Weights of a small transformer language model.
Size: 9 layers, width 96, vocabulary 5313.
Training: a variant of Adam for these matrices, 134M tokens, 8167 steps.
Each number is 128 + 24 x the weight over its row's rms, rounded and kept within 0 to 255. Layers, rows and columns count from 0. Numbers have three digits each. The size before them is the row's rms in percent of the matrix's.

# q: layer 2 attention query, 96x96, rms 0.125, rows 77-95, columns 0-47
# k: layer 2 attention key, 96x96, rms 0.122, rows 77-95, columns 0-47
# v: layer 2 attention value, 96x96, rms 0.0898, rows 64-95, columns 0-47
# o: layer 2 attention output (transposed), 96x96, rms 0.0851, rows 64-95, columns 0-47
# up: layer 2 MLP up, 256x96, rms 0.099, rows 0-77, columns 0-47
# down: layer 2 MLP down (transposed), 256x96, rms 0.0648, rows 0-76, columns 0-47
q77 084:134168148096130136133101143142125121103109168154161168138092097066160114139090159148132135135170140132118142107142146106120121138137123138170160
k77 088:129166094122155114136150135138155155140127116089110149121117146136116161099145107161145126134117094182095131197142125195125105128108108113153162
q78 101:142107121129137164121122114156135130134122153134119149149130094101157104151120114156145123092134167121129102079118170105128149118083118121161128
k78 101:117128124139136108148109134106141163109130125151095162128139121086135155134157116201084129141104099119100151119133151141124122117131110110154144
q79 076:109141128133122095147126127129115115107168130158106090168160129142113159140129075123104104095131116113128132123108111143108176107091133106134117
k79 081:141140170122134130092124134115153130107126116198103118119153131094148139133139133120136164166106167159124148105127101094181153123147135104144103
q80 092:147183098106156134108124123125101107130140106133160147116125117083156090138098108131149137126180169122128135082129104107114097121125143154148127
k80 090:125151138108164111128176140146123141115102090123116092129150165125114120127152133200110196128099079158092129130115140148136151172116115116110156
q81 071:136150172119149124150110115096096121155060160152148147146117136111163128122144134109169095128107142133098105099124150110141099157102119146156164
k81 076:125141101146125126173112119106130129152162152118156159126110159089129133126104118100080127113150130101112154133142108152134115097089105157163157
q82 100:164141102136114112139142136095116133148134128128170159112147150121130162089125148103117118127144137116155103120163141145165135170168125138124077
k82 094:114099119139144158144138131161136130127109148109155096138125103142128123097093117065127113117155162137101130138156128105151071162124095116117122
q83 081:107114149116168130154136175095117112157091170180158160169128138133142168138111087115086099145112137109114135118100116144157128140124184158131132
k83 077:117155125159118117107118126106129115169149122106170147156154111103142181132109094077116096127166116104161148126128090095135107106114133151122166
q84 092:139098131094137121123123163093093102102121129161110108116130150156120153134066150098153115128134150127106154139111070152127133107165129098110127
k84 092:150136132128140117118127090118164107130135115122170138116146146121128118150087137056155117115119138134168152121122084118144153105127149139110126
q85 097:115117155149124143142100137130121135128142171113182170121134136087156142138124102109076143154142149104166122134106104140182156120121154139131150
k85 095:128135162099128126108166136174105119135115091123089108125143149149121162124181104158167071129109079145124127157153146117150103138134108091122154
q86 088:136103145138125107154108138149124114103159115118105136136099142112125085155130083112135114123126131155118076122104147128160132102141120115127138
k86 092:136126162139122067089157120139098110126123133160121102113156151122137128137127186161137131184124124138129121137088140098111122142117136119127139
q87 081:132172110150118135133136121149132138153179145138153118141140128137101122108144152136120140087124138132179067119111134115151109122082107127149116
k87 082:107121139105103159105118136136160157100104130180090101112134131151105114101169151162132161152123126144090103139129136130171130129146116089126100
q88 081:102134156085170116128148124072137098124085126134102120148134142176136158133141119124130089114116148120129117141113071143124137096126147130107151
k88 082:147136113120136143135132106085114126141148131137181150133137134104149126134095132044108145117163148120153147096127102116153142079093154141153093
q89 088:144135153158130135134113129139120099094144160135139123131126116125145101162136149132120142111145115141148133128054091125095153126087131092161176
k89 086:148144147087138132111137142120126141113121121133072176087159172098100138141145148132133138135128124142119123155132134153158173125139124118135094
q90 083:109089146136139121094096123151183141143142138121135096131149146130103126124157175138094144140151083111137041138145159124116113126131145108129144
k90 079:124132103093080163098154130097120165123128125137121111080119128158112142134171141156109121136148093149137090122124163128116146112101169124137131
q91 087:153137128133093130098115146178120137102158157113119105095104141155105103153131164143148166102134119135145151178126123121109121125113079121115100
k91 085:122104141085137126144127113125150135112102131148059132119143134165112082171123157175149105138132148130128122154105139166139169114144132084119097
q92 078:111154103115151127122151116079145103098144131081117102143098114138169140157131142127137116132150139201118159112071104163088110123151135100155165
k92 080:158156097093145090107139169114140082132130139073094106114151157094150121167143191120177131119130158082128094135131143151154143132151138129129120
q93 091:114165132083132129097138140142171125121130136166103147143130110113132131137156120142116130091129137141102121081159216109057141128120105096164118
k93 094:120162105136134101182110153092155158121135133120082157133083112094144151165140113182121165141136115174111117118117128144136164102124131121164112
q94 087:131137113109124102123104134115095106078136168129131145159141125156154168160119161162125120071130140160158091108076099116109145112134101077157151
k94 087:168132156117147109101079119076171123110140171120134175109118120093156122157116157133100116125115126118106170122147109122173159091135144119176106
q95 090:158111136140111145141138157132174134104126155102111089112081143117124103145185115148118101113150108115174089154162108123150111115119139137101124
k95 090:164143129103101144110150149091104104109144157135133122152156110160167135106128170166111133097159128101142164128098147117092079125097152096093124
v64 089:151138146058157141107126122134134125173130125113139168103154131121125113143137124164138174131151164184138147131105140132113143128114116158084117
o64 078:126152072091141111139095165135123128145103101171138141158132162111121158090121144132151110105122124126156150128146102140177132106142109123126103
v65 099:131137135140139106141137155123164115127107119136156139129097153156150112084155128100155143123107107156120153173126089115113112116138096102127154
o65 095:088142165097127118102135153119148123102052127102127183145101103123142140142131107125146072176129127135150167096102161147130111129130176118151143
v66 106:154116150100161120128103131142147134140109089081117121102126135101178120131140162181125110096092172115145144124131154141143147093140106118127128
o66 096:097131122089143127086158132137108101108151148149123187100125127105101158087131110119171060146148111104119143129137145116132121099162126157162094
v67 111:091128136153123106081093154113103142134126148126100101118107124133113164163179135100137137096106131139147160117123117149163125141175140132101131
o67 099:085127140124137143120125078127114087126061140105155137148115119141126105120128153118118129118145100095123149171122121175135105126105113154138113
v68 107:110130125127106106103128089142132100138122109115097139120124143145166128058102127107152136101144153113103150195118168130137105153145113117148126
o68 092:131112115145131134158137110113116087151118148121116128081137145128118134130098139122153073151111106111144143075155139167175114158152118163126109
v69 101:182130108108158117141134102111109114134148117135123145067119154105136094144125156130140107117123105156147128106186153116116079113145115136112105
o69 088:143107132107107070114138166161116112102118140117056093142163133136117131111119097139164137139143100116071131136152132101136120078150132114125153
v70 099:128117126146165183122104106098123162154115156175124123102156120153142160146170148117153153158120129152132153135077091113092121138116116091106117
o70 094:145139169110157100121126140136118181138054179113162178136084139105142087141151131153120148125141100135129122150139103137133130103098167131139130
v71 108:122107111117139127109157155102112179089129100130137118157104093126123142179161137123139124111111136142134139072135131162159108113055140150154127
o71 092:120143146153127114134108125128095133148103089152119137146150132143127124103118164115107167129145132146104128147137146072084118088132084132158135
v72 104:149095153096129087110130110110151100135139134112116133160142104127114131136116109124130112090125157136147151082120152147142173126090113122185132
o72 102:170144105142098116141114127101119145130202115145123144099165132168128151061115134114085164144139146120142156129165167116149146112166135131092076
v73 094:149126149115126142127099114140169066165143134119131146124122144100098146150120101103135071102133105086126112096153152128125135094168105154124099
o73 098:134125096128119094111159091123139105123176115141120141148123132146151155091125092117106109137165110090117126162152166157146152112108153123090137
v74 108:179102126097122125145112129126129147110145128112152137133139131120107126109118160174100091140129131079107093116156189149134149130132121127097100
o74 101:131122128154115090109141093114152114141199127155076126119126128130134141116094120095116123084156151155116123126114146122140157132119158078093139
v75 100:115116121118130158126043142103097104141149111169146164112139120149195102171131129136102140119147117115149126135129146113089123123117153114114147
o75 086:114147154162149138164095157150112152151110175129108132086099120103121140139129132144082125132139106100136146141102110077099159122147150143116140
v76 100:127101099138105160153157125129116163129132052118092112115114180147131163124141155148125114183149101185142126142139117126107107158118118101147116
o76 097:140101168138092125113155126131132096129090137117132094138136127086159087144153064135153100157086139129125129129083109113122108123089123153179121
v77 097:145115117139140099121144122112095144108156164138118128114122137145116113122134104103130116136158150083109159118183146122129130113122132170129155
o77 092:143124144138162102143121157123128131189144146128070111111178140122136150100104164105109179087128110142118120127112147123131146136104158075064150
v78 103:135128128084106152093103111148081103130123144137120077140125146155168102111167091100114090118114148171140148101126104094143117116151134150110122
o78 094:082116113097136151179131098099125113065142157132155140104103108116134164121126087131136133146120100097118148143164083120142102162145123155131134
v79 100:138112149121109142176147143163147085059130175103123150123112101120115109116149134121117170143083156153103087119122129124118165149134124120135142
o79 092:109144096140174104125146152108165167103151096099105087142149131138095110135094121121095069098138156160142141099106133142127156088134122137123137
v80 105:125136181154127082134103206112115137114137130116137155181116105114103149120113143176157128130089109095104147123175123160145080096130110110118128
o80 099:141144099125156139081141111134126135106076112116118161153123118132139118122138156085127152156153166116093149101092161109135144155111189117119150
v81 095:070142122088132124149096113144104133119115128128083095179125110123109160114119113157111096149165127140124110116097100136115111153131097130123148
o81 086:129143156158140158112160108092110134138168167122196146143131101094142119138147135114127113133107175113140165123078100151111112177138146159118108
v82 097:159136155133141138139113123108136130155109173123147124155136079146094110066152177143143182126137153171113140188097078121083119115118113085090117
o82 088:119142140105136130108127180127141156112094149117145151150069112124139088189138166121150119115131142135141158110125098112135094152129185113138114
v83 095:077152106102127123138143145135169142131140134128122133131148166122136123105157134146138158092101099181145142151100106100107121160146121090100157
o83 094:121089173142140105131107143117144161102070144100117098138164127140117115132145173140131106114129134145121148128120123139120102095139121102125108
v84 107:140133132109161148144115113093131150136140116185150074166128060166140160093130141139120153112138117127134122148110124105120085113091112083120151
o84 103:152160154149152108167125131119150148131098154138113120098113090131141126098150170115079159088092190130115134118136116091107112122139176137078088
v85 099:124136138109113143104134171125076096143127139150102141130132153154142143137093135114148119149135112113122169154122121148136062100146129142074106
o85 089:123131089099155109144116105168128095126057133144141141144083146087129113141130137137152145149158081100109135111148100156151126178123135130147149
v86 082:094111148123130096135103173127114125143122195141131105171128172106092133150119127122139117108094131067082105097145111170156126123166146150183120
o86 070:137136122109138190086165080128112134134205132128175149123093099136121104143135128121093130140132131100130120144127145127105152144140125107092130
v87 099:153106154130122108146114085130152122129120114142122123149140131134115096130107165144136180174128143152127151081141124097139169093132131113146140
o87 090:113146142100078142121117161062096146168189154095137119131131124113149113115122123098122124106116142141141147159136164114098100099127137105140120
v88 099:110129109083136108123127108128112145118152134101178105124137200129119114124131129114130110096153106097140105095161120133127159108108156106121125
o88 091:145100127143113156115086142147115133119191126126116107121169118153124155164111088127137135104128124141084118162127140076114101138115103123080145
v89 104:126136157112173092157119098147170113133109091095101110155140139091112111105159113163136135075114107091141113166139154158147176078136100138157144
o89 099:126102102137104134077166170131159150108140116133170168093148103150122155146111125147113094129133128147098092119140144139121119127145092099120088
v90 102:142108138096104124098106077152163132103122159108144173064097118151150115149119147108126096120133185118148130074130165116121114157131111128148116
o90 093:156140153091139107087140158097101130148132152149086137140115159128133171096102102145133112101146105138149127126126125143131154064124122180140126
v91 120:129125121159136087091109167094095158101157168127149126126130176094100094132132119115172094102156118119100127107159120171129112121093147189167129
o91 117:140087127122145175104139118182105134116141096129131115087175124131154157134142139134140159148109098114109151159106192106127163149114111108079168
v92 105:137100098114125131154123101123124112162118110140098115114127145086117137147097107130073129145148149133128089129150115132137163153120157142148122
o92 096:136144129125099148166160122138102098142246160140136073128129116111117110111131134114119119160110111116139089134147112127148130116147138135137128
v93 099:110110115170121129118086148134182102151140098130127150142137090135145153153107096115090087136151142119129138132066160137096134191110114095167119
o93 092:161145130164101118135130096096117122125128115123125144125123153134125129064140136138098135143103153128205137120106158146155163133148148206106084
v94 099:120113127112130177186174137127086151122109163115110150129151124100071126119125106144156143158140152123115127091117087136175146128093148152123133
o94 097:106130110099154133134153126111081147162187106103182130137122130127128114149112127125136112111139117129169109145137108157113117134144118112183157
v95 109:156103136160116139119144136094138141115137177128154119127109149136121137119134118141128125115148149136088162150042122139118155128126133157137121
o95 099:106145124140138101146143130144153135145160079123129119155156129132132132148129099116140158129078112119163172112154117134124124155124122121084094
up0 129:127131146122118112135130105169097128105139110147175166114127099091089060151132122137110096126156132130135132114115103088142092121125142178156119
down0 127:112166119079119117117148183134118124144171114120106103156155097148101148113134134110123096101164137117160114122106121115165157132077127120147115
up1 129:110114091150113171148168129140175143081135100118107113138142103121112132124109120113154148086175118113120144112126122129085168115102101111151132
down1 122:124179101128137123125159127137122159124223123107093161125124136165151147141110086109147169073102116133097152115133140100115192121126124135150141
up2 007:163164157153157126099117160135131136149133154129138161162132158153136144149171149102158137146142136149127146144136153181147142148152154138128186
down2 003:117118142127115107134135153147102173168161116134115099114102123104167094145141146119127159136116094151062129149117100089119136180103099104085098
up3 113:090170097140151136172124137172127124092146105101106139089153118116161124136124151166126180173135158110131120140143121142111087094129125122104116
down3 103:096168142134171145131063118154124140106198152135106104137138127133132131120129110118126113178154178094070108140103155150163110084133110133123130
up4 006:132114154149131142187152131138171177130159114167140140120165135136142131146124166171133134155145152122176133145146133131152167174164131155154123
down4 003:153149089088103150110136132111129082129110149085104139168130102157070118132086109125119104108140105109144140093148133102111097089115106160109154
up5 006:096079112114094113172135098110129149098129076132115097095124108117116115104093128153108118117120131100146118123119090097104131129124102129139072
down5 004:142140093094108128099098141102126073124066162108117171163175110126078145126100118141136097102124106127159125089166144131132114087137104119139141
up6 008:153153150157165150114144138132131143155141167134162155164138161151140150149156140126151143156135135153136145143148166157147132149139160137130189
down6 004:132140143113137131122127121144084146133137121132116092106095159135150107120136157096111112099114124123072112144113114093114118134163146129085104
up7 005:135118107119137130098093101086082092100115141098134136118085126136110123088131083095130080101109109114122124123121115135112072099095129083110138
down7 004:133154172120133108098124124171115156182151151127123136156137147124140102151135144138114115149140143150118115098164106106142124139169128149135157
up8 006:131126157168133142172145141128154174123158133155146149129154158153155156138128158161136128150158153128184147163151146137148151172167137135143141
down8 003:147131101092135134106093142117113098176133154109096143157138105127090107149108107159148107139114102141136110056178123093117119132142130133105140
up9 006:145159159160153138111151153125130152149132160151145157148143176162135168122156123136141143150137137151161153142134173164158162142151138140137178
down9 004:093110111094110097126094118086076143123091102096098111087110092099137088141092148102135121124098097123078080106135128114124121144130131107106095
up10 096:138100134135134151114135110137111130141141109159158102121142117150131082148128135148130106117154096103151150099105102075169140103152120132148097
down10 084:143090146185118124153107155124146140108149152106108144122076109089135170120162132134107127139089121139117100104119129170092113087094175105105146
up11 007:165175148120166138097131129139105105149110165110131152166108142124136135141157122101165142146107110132100128117130174162137137118112164132121191
down11 004:118132163161152122143165118159133155108182151148156126110117153129178130128166144125116155135151185144088131187092122140127133158131173146143120
up12 155:154124125169156149140169121152113129122127097150101091153124147082157093107140158132110108146155153113149154122100108155118145137127139103132118
down12 155:156130132119113096101129153180154127148203074120069133106146114121106117122100104125155145117157088083154116091157126135132148122099133142114151
up13 060:113098128152141134147132141156207155099146149134122117119132100131097148136148136108126141116140115134116133179143103131139106189119120095131135
down13 054:128145125111123159121106079117085123142173127122122121166113176116165113110099100160114115146115128116133101091121161120111110102128122165126129
up14 133:050113142145115122139146154148116187149132122128159110100124134108120141136143127159105178129106112158147118162148128139100121097126124154097098
down14 117:101148110134099122126093122169134141118196131123123125135127146130134088098104140157112104136141183142115075116140159112095155124145139158133119
up15 029:124103127154128114123088144134108137142143122136152118090148112127134134177122115091149106125131141150106112149156106146162120127135140135114131
down15 023:136149115100120154129161146129117118117102137151095128145107140108105142099138134146144143146101086074160161115085150132118104122152115095155132
up16 120:123093120170114156129150137089130102140144152078118099144140132118134079128129143121101106148108140124131105132112112125134111109157122077123117
down16 113:122126132133136114106070123107129149144134098143170167102133114139124140150107116145130151117146138161123151103138127130116138125127132180115138
up17 135:141123115160106162131161135160155156096144084123144160150144132079145094113125140119119078135155131127130127108138115112115147135155126139139095
down17 118:107122110146129124111161128181135147122212101141113177121141141122149119127144099124104112105075124132158130137114153146084140120141160173116120
up18 004:099087136117097109150186073114113148120115083109136097088128101112103111120118151146088122119138119126140116092130114085107149119120122128147089
down18 004:140136088090109148108118131105121062126070170101135129125117121128098177104142113104107074079119136095113129156136123138128107094144129125117126
up19 101:114137132134135090149103101143160167111122111185148134149142131103137099164106109134138108122182151143130138109147090102118094149133109091122146
down19 096:111111101115133124137169135116137165110044122132142111120142151113113200120119134138152148167109136129138099115130114165103146145083150119123159
up20 088:140110111106128132114148129169129126141134100123162115075119113132106109148123119157123166134141124120185147151124126133172130161091102109101137
down20 078:154135141153134086127129195129089140129191141140126151168082094100158174148134138110135080145112137105134101138130119128083109145065122115124158
up21 003:143102146092106143184128092139154121131125102090131107110129079099126099161142173123139134135119154116096086093122093141118143127117139147154092
down21 003:163138120152126155120168117147160105140124160138151152188107146157096164112152117133076099125163148132165170157130129151118119126130101154151140
up22 128:119100135100090153136147143146111142137141091123132175107105123107134098141135136127124180130208140178108151141133106118086102168134058115129153
down22 125:145120136145130165136188135120126153150066143134135168131108168123090115108143117154144160097158115148109104150099130154090123146118111133109199
up23 097:110102128159114143136148143155175125096116126147084114110177086131127092127158161136105126118148141134098121166120153100087133149149100101153134
down23 095:122155135122080122096117141149109125154212152130146145149156134149145150130101119142157091100121124098122109112131140125106123126149124127095116
up24 153:115096122099123144161090118144128150108130151141120122110096099118107107113146142133094139134152124097142110155084133078095106139170160121133134
down24 168:088123143117149136175152121103090107135080166132166136112121117092119106148132120131100144160145136180138124132164123087123126161157122161133128
up25 129:105127077137124168129163096139139165138117117069138109090060131125135086106148135119152152150145099130169123147162135111174095146143113112137132
down25 135:148142126105148128119146086150132110104083127076130111134070144165102143091192141137181118136121096084134118166140135122149132118122148137106143
up26 153:122089083154122122158124147087166121127140117156140086110139133106166126164114120147150152129137096158142140167187070125155112097127080140152104
down26 145:099115148142148116199117165083154124119141125110120185086134158135126117133134141158178137107147120089103109150138085127093136157117136091119137
up27 136:149113109099107143138146161136097160138111139126151168139110133101122145109114134183117121140122159093098168133076162098169115128109149123160137
down27 130:120115145114138136096094107139154134109148120145111150113143122122125135150139101087154139148137111123141111119175121141079097078115102117132144
up28 031:168113151130122153167101177128143106149145152163106163116135138127104119111139154160147127128143132159101140156145133101124100099132133114068131
down28 022:118148096147156124121128109119110131130162127123136065100099098115105125138115085122143123121106129147148099111101137162178161138124161162156157
up29 100:109147085096133170120142156134158132117118141162111133126120111164101124115144129155146148101172133139137126149138133114122165140117115155121125
down29 094:162120119190138097111124106116147111124220131104168099116111075111158117159122141125108070113125134089117120143133116137102119113131176132125133
up30 113:118073073141117121108149137177143113146145143119129126124106106132152137117152146097135159180136185100121100137166097127134092150115093152139121
down30 122:145081131135131127094129114147130118126237145128110135148125129162111132113136128097138098149128196107139100112118178161110119141115101139144146
up31 004:086076131126119110165160106110124141111126096149123104080139119115112138087107109149102091122110136101164099122115108100123123142132110100149088
down31 004:129132108081108129096107095097114081133097121088102113124110103139074113094082111106087090099108105104144110100153133125125099086137092142122150
up32 103:087110110181135098120159120138125123124172119149146121101120153141115169127096119166100136103133164144134107138100124137118121107060148132098106
down32 106:133177143151151144098096116130119106116217153134132151147128135123135130139137151129125116159148112088116114135136100151115124153114108139144115
up33 059:112133137134125130144112104138165101140165184150173121137146113125139116151150067143185108138151146156128141170162070114151112142113102125108101
down33 051:128118151136134133135132141127088106098154124100111123159126140117148168114126127171120128117099125104155120105070151139083120099163145100137158
up34 138:125091085115165102120148097173147110133148148158131135097123111104121137149104137117082147160133097133145174169108112099140130113123112116134160
down34 140:134110132108182141097083104168133087159220118127137112137151134122113162136117159108076117135125095116133146138128142107144114120085144122125127
up35 131:098104133098150149146125115119117106105114157150147184173155131097127143142088106102121097106154134061137127157151105094135117117126143161175116
down35 100:100147142134166095132110165113094172159163128121147123069097118117127121113097113129131109177104106159131148116125139146156123096150111123119132
up36 003:126103135118132117152166109120078161101126123144134126088147138110109149082120094166087082126130099108190138137105159082118101136114116098152108
down36 003:142146143103136150122136106132145120180137140130130148109149139139116120129126110137123103159157161135133126114173129154169152125180135178142193
up37 126:104109151154087141171129158117110145073148146096138079144139143074140094102095142139132102125142135096119085124119087150154119139155118111172157
down37 120:141161127103154118088133127103114142146178124147145129125142117176107138104104083147114129127120112150155179169107167106104133117152103176070130
up38 140:108146135091097142092161134136120108139143145144138118133094101115149094149164115138144135179144102151161101161115094140137110095091124110104102
down38 149:108146150130137127127128131124073121124052129129136159151104130120149136135158139153095126136086155113139139131115107124132095133122152147146093
up39 127:115099086155134146158150137110189112102142098162096143117112122154134164146076138146187144125084107123158075099139132091136107125118101109086117
down39 138:124109145093136125129118108118089133167102134115153119142143142092117100117166132126054150149161143138151185134143135162136149121153133132148109
up40 004:143104107118106148180147098095150139100154135137135125089132136118125114107112155139076108120167124118221149131133088060110128141148127126125097
down40 004:151140129115118177132111175145141120177125165122114153145156132131138136168169107159181111149170145158104153127171157127135166123141152138102167
up41 131:088123094149107100138169146146150096145157132121155140094105121104144124102107096143123179175148164097120110109120133108109098142104151096158104
down41 138:101125148144116117157139128148155112140162149113154171123129107138129143087074148134144164138116136069147094095133166125108145167095144111123125
up42 134:131098118150127112116120116099136133118129119178134133099124118125143119154110130164145118084096163119167139113111112082142038135115140174116135
down42 133:136121104111130083186095137117134137123142117102109133182127144114103150162152140105140154160138116138178085125153108140127166099131124103138097
up43 112:149084143137168110147136102078145102158151169119178133130129096122140130121115107151116088131118160147108140146138084090150132115162119161079150
down43 114:108150184154123135133098179124101138079117127102105106160111120127151135105140167124129171136117137127118136122134111112134123105139122151144126
up44 005:128135109106130123123082100098106104108106112099092121098109095105140118120113086094124087101105123097133107101100102124093084112083138092112107
down44 004:135137133129135135097139110150145149148157136122095140162150143140090094133124100160120127138169160125160138111151127116153154168142103148138150
up45 006:137156148123157109063098140134099112153099156115124134139112142136119140129156089076164117131108132144082118106110150168148117130099159118113181
down45 004:109110129132133122125165107137103180122176086138120068105069119142139074134124168126093137110125127104119126151107115131111120164114139144137108
up46 122:157076134135092140122137117118103148113152129144129090142123101140128099109094127117053136123149178120102125158126118081131106143119152122138118
down46 123:129133134127181125151088113125113096118142124143151151125139142105136092155127100083125127134123157147123179134139086130121163090164143196108142
up47 007:086091102113091119141125097117130131111123104115132102096130101113112112115094118135096105104123118135127122118129073079108112120125106118120074
down47 003:116101098095125150116099151105134102102068125135134137126150130139081157114104123140172104086102108088159139101143147139128121068116113094136140
up48 115:124090115130162116142148079109124116124096138146135135139150129157094119137102101151111131108172150164148137131096103071102103106112138127140086
down48 122:116139131152093131130121146138129104101189134091141150105105128125169125090136132120143145100096097099144108131156131185154157113136147121143142
up49 123:130147098100134146088098178154142136106116142125127118139104106100148114146095176111128126098177114121143136153113096090161147117135136106163121
down49 099:130111124155128113119121159104142103142097140125137126132116127107116137130145066155121157135079129128106108109124181143143090111130119152127179
up50 129:083135096146118106155154154113155151095160104083104049084135145106145138155122139144146114108124174125132121123161094124170109110138096096144136
down50 115:097137131121146110120096128132154126125173123121155100124150119119140128123143098129139137112153123130053161120130180105170094082117141138102160
up51 130:111129103094152109126168126096151126102138123132143145152130093115074161099136097133133089109153162139128158121114155090123101134149148105147095
down51 123:134109165152128138136131108161100104158212103118151118117147159114181124144126142143115148121088109121162114147124112151133098154140102159085150
up52 007:103109114101110098100099106121113086124096112103106111103112098113104109116122087086128109103094126113089101093092090120116097106100123108121118
down52 003:121133128145123137129151109135119150126160100124120093136077106142082093087104129126056129107156110115155147141128133147130119157104089138152100
up53 132:133134142114101146158123141087159160160104162170152145122150125107157110149119163117094128145142138095132158181111092094137112136085127128148097
down53 134:147178114130146118128144101182110088132084075110091135151100137146101142126128132128141154114117122141091060112153162133142163122198138091104159
up54 004:143104156153118102166134134117177165139146097156131119103166123141121104172124173149110153143145156110167124120124114152147163179155134151159133
down54 004:132143085103106123104128121096115101127108127078084110160102090116071122113091092099100091083127085108114145120122124090108124131112088132086106
up55 115:149052137123157138160106118090125130150127136117157119122116156144096174130091114137102078108156155126111169162130149105130092121131140113102105
down55 127:122171134143114129110114139136111146083116144136102120140059131115119115118133138128170179150122074118161085129128114160125137169100129147188125
up56 104:130114123154099130149161137107101131144162138159115140128112092095075115142136129126117143108123126135147154090145111145118120103135111150124135
down56 118:120128156123122150088133131118116124166244144142090142163129110124109149095132100114102129125091133126129131099135158162117119116170148148092169
up57 108:105100118149142142122145171129150117118123104117147147104147125084089132162085123148123167125088112144159126139144115129143117096098086162103115
down57 103:093148139116138114158163138150116159095156132121147154127114101168103124112141111137095107136157146151121144115137146141104165113147149124126149
up58 127:120142093136137102133195124122202142134149126164062119104111134087107133124113104127115156087158153116133150144127132144114159158154112119131135
down58 126:153138131151128120098152110127159129136214114126144100122141149074131157139085129108110156063111129111088156111143171112128149155131117123105146
up59 138:115082095121111172152110175102138142102140103156112114103094124148121121123092142149122128120134124144203109133102137102173132144179109117104095
down59 132:120101142114126154088113132115092122123081143145126138131111166098111165170138159148142137134103131118133109119140106131087086143148149116110112
up60 140:107105123147146186121161115140140126120142110146068131103097108128079095114131138134095147154156135145143122156157115154128132118170110140152109
down60 134:119118123143138153129161163110126093156169070147096110113151117139146162114150126149104116125124149114129137114141156166141127116138152132124140
up61 005:161162140139147126098154144139086123141112166119147159152122151147124155120150115135141135144113112136119140132133194140141148138114156130131195
down61 003:109145151128166127156118132159101120138159135146137126096142142092162139131176117109127137158139171146084107163127110146133151161168193127129123
up62 004:097092114095124139130162065102068136111106093118131109087117123123104103077127118098111114107119114128121113097110096116102127078117111104125099
down62 003:144138133104082124093145114101127110134096158112139154139126120151119169137105158121107078085126144113094107154163139120131096099154110152125135
up63 117:156105136116146138093141099109086120158149116172127063109124134123171122166171179114124108124163123143130160155171124110149136106109086115161101
down63 112:093153181147103140163114108138085141136077180113165152113159096155099121129102119146140114114088124109138149124137113129103123107124177116152133
up64 180:142120075117111181106177139096142139106138125151134074154142122127153115123136140122121118127190107105178106119108117102137148124112135136140079
down64 212:177138129112090134120129142135105123109157140134079116140130144132113155091096151131163106166145118124181101154148114124085145148119100117143062
up65 138:136104095163134135115125133125111157155135141143153130138066104157145075151104133145118152163126115152168112160126103115182108138160095110149108
down65 166:132115111113161124147175137109146123105061123119143121123103137130113118160111178143152111083116152086083121102152131103126165103150140170054138
up66 009:125090102130087133179119130132173151130157104163131099126143130132138130135094124178095123128154143127161149128127100081112102143147105126154080
down66 005:143142121134138129102077135115157118129046126099119124154141116120086118103111136138149112120121115128175133111171125133141156095122106123104130
up67 097:112133104114145097138115132149133133073111123130150149136137094125104144098151116129162194096169134144138134123170151113128167086133148147152115
down67 099:117101142113121118126113133098132135150186163123161098104139119098158124140116092126157093109084130099158118153114136156133111090161076122093100
up68 146:078137087103113095117153111154090117137140153127126110126105117087155141143149106147127119131139118077151148112132106125132099134111136136129113
down68 138:104144117108098113113130146142156146145211150132132165133114128132107109160138086151115160106100122045109113116132097156108100122116126078138138
up69 090:155095124123152161112102138142121116137140121122151131106148100148107129149108113168107134135161152137135171219130101123113155144109145129128117
down69 078:126173091185118099139142157136123096118188148124141116143115138073187128128130119112090116132075125086151140073120125115112090114129161087155138
up70 007:121131124112141103064124105117076086130089137098125129126098129130106121105140099077133121115099112124089109098114143141134114096083148106105160
down70 003:121146151127121146145165118148084143123157120136123094127074131137162128129150158096096135099112140128080114158098103128112118171170165139133094
up71 009:129105124157121143180136134138194154144164131157156120126174130134137135167115143175115130137148159149175145148143108105144131157163133140160105
down71 004:146119105103105157117091141104122118127079101105099105144113113134073127064094137122124109097117080094155157089141138124126128091133085116096135
up72 101:108090152158137142131119111148128139123117156150160181099118107103114162110129135149161092111151180151129144086123149076152101138108134147124136
down72 091:156153127121140103113120157121102166144139117113076086094097111154108135101137109161155109121122102104129095136167129194157140129130111091165125
up73 123:086137086151120157133116176174096120135153120131137142120127119126120107107133074159082144157141134170149127136120109109119113130132127082164135
down73 126:134148120109139152081126111152091124142238082117154158153131118175117138103108082134121139138121105155099125151132181095158149127091131110120155
up74 007:100086093133085124144111129118150139109137090138118090106133104119130116111093131153095109104135135118131126138120079096101104118131089114131071
down74 005:113108111113116092100073130097124103118087098117108126119144124113092120108089119121137128117092091113159113082143121114118119099099072091102126
up75 004:173187152145159159109100153120128137140133174134128172128134155143151145146146117117149120140142121129147150145128160177136148138138154124116187
down75 003:120126119118153120101131113126125181157153100107097123112131114116146092157119105128160138184129131133104119118127133088111137184094123134080134
up76 004:143141122154107142174092185134175145114158110173091129126153132145169156135112129172124126136159145127169144163139118118113131144167106147137106
down76 003:116096120135138082133090145105148160127127117113120132118159110099138102136105115151190157156121117132159122092153141126142149133085109094123139
up77 148:106115088096163140142146117098161160104155092124100128142134119119138094129109142146112156154158114149148145110178124144127167130161088131154087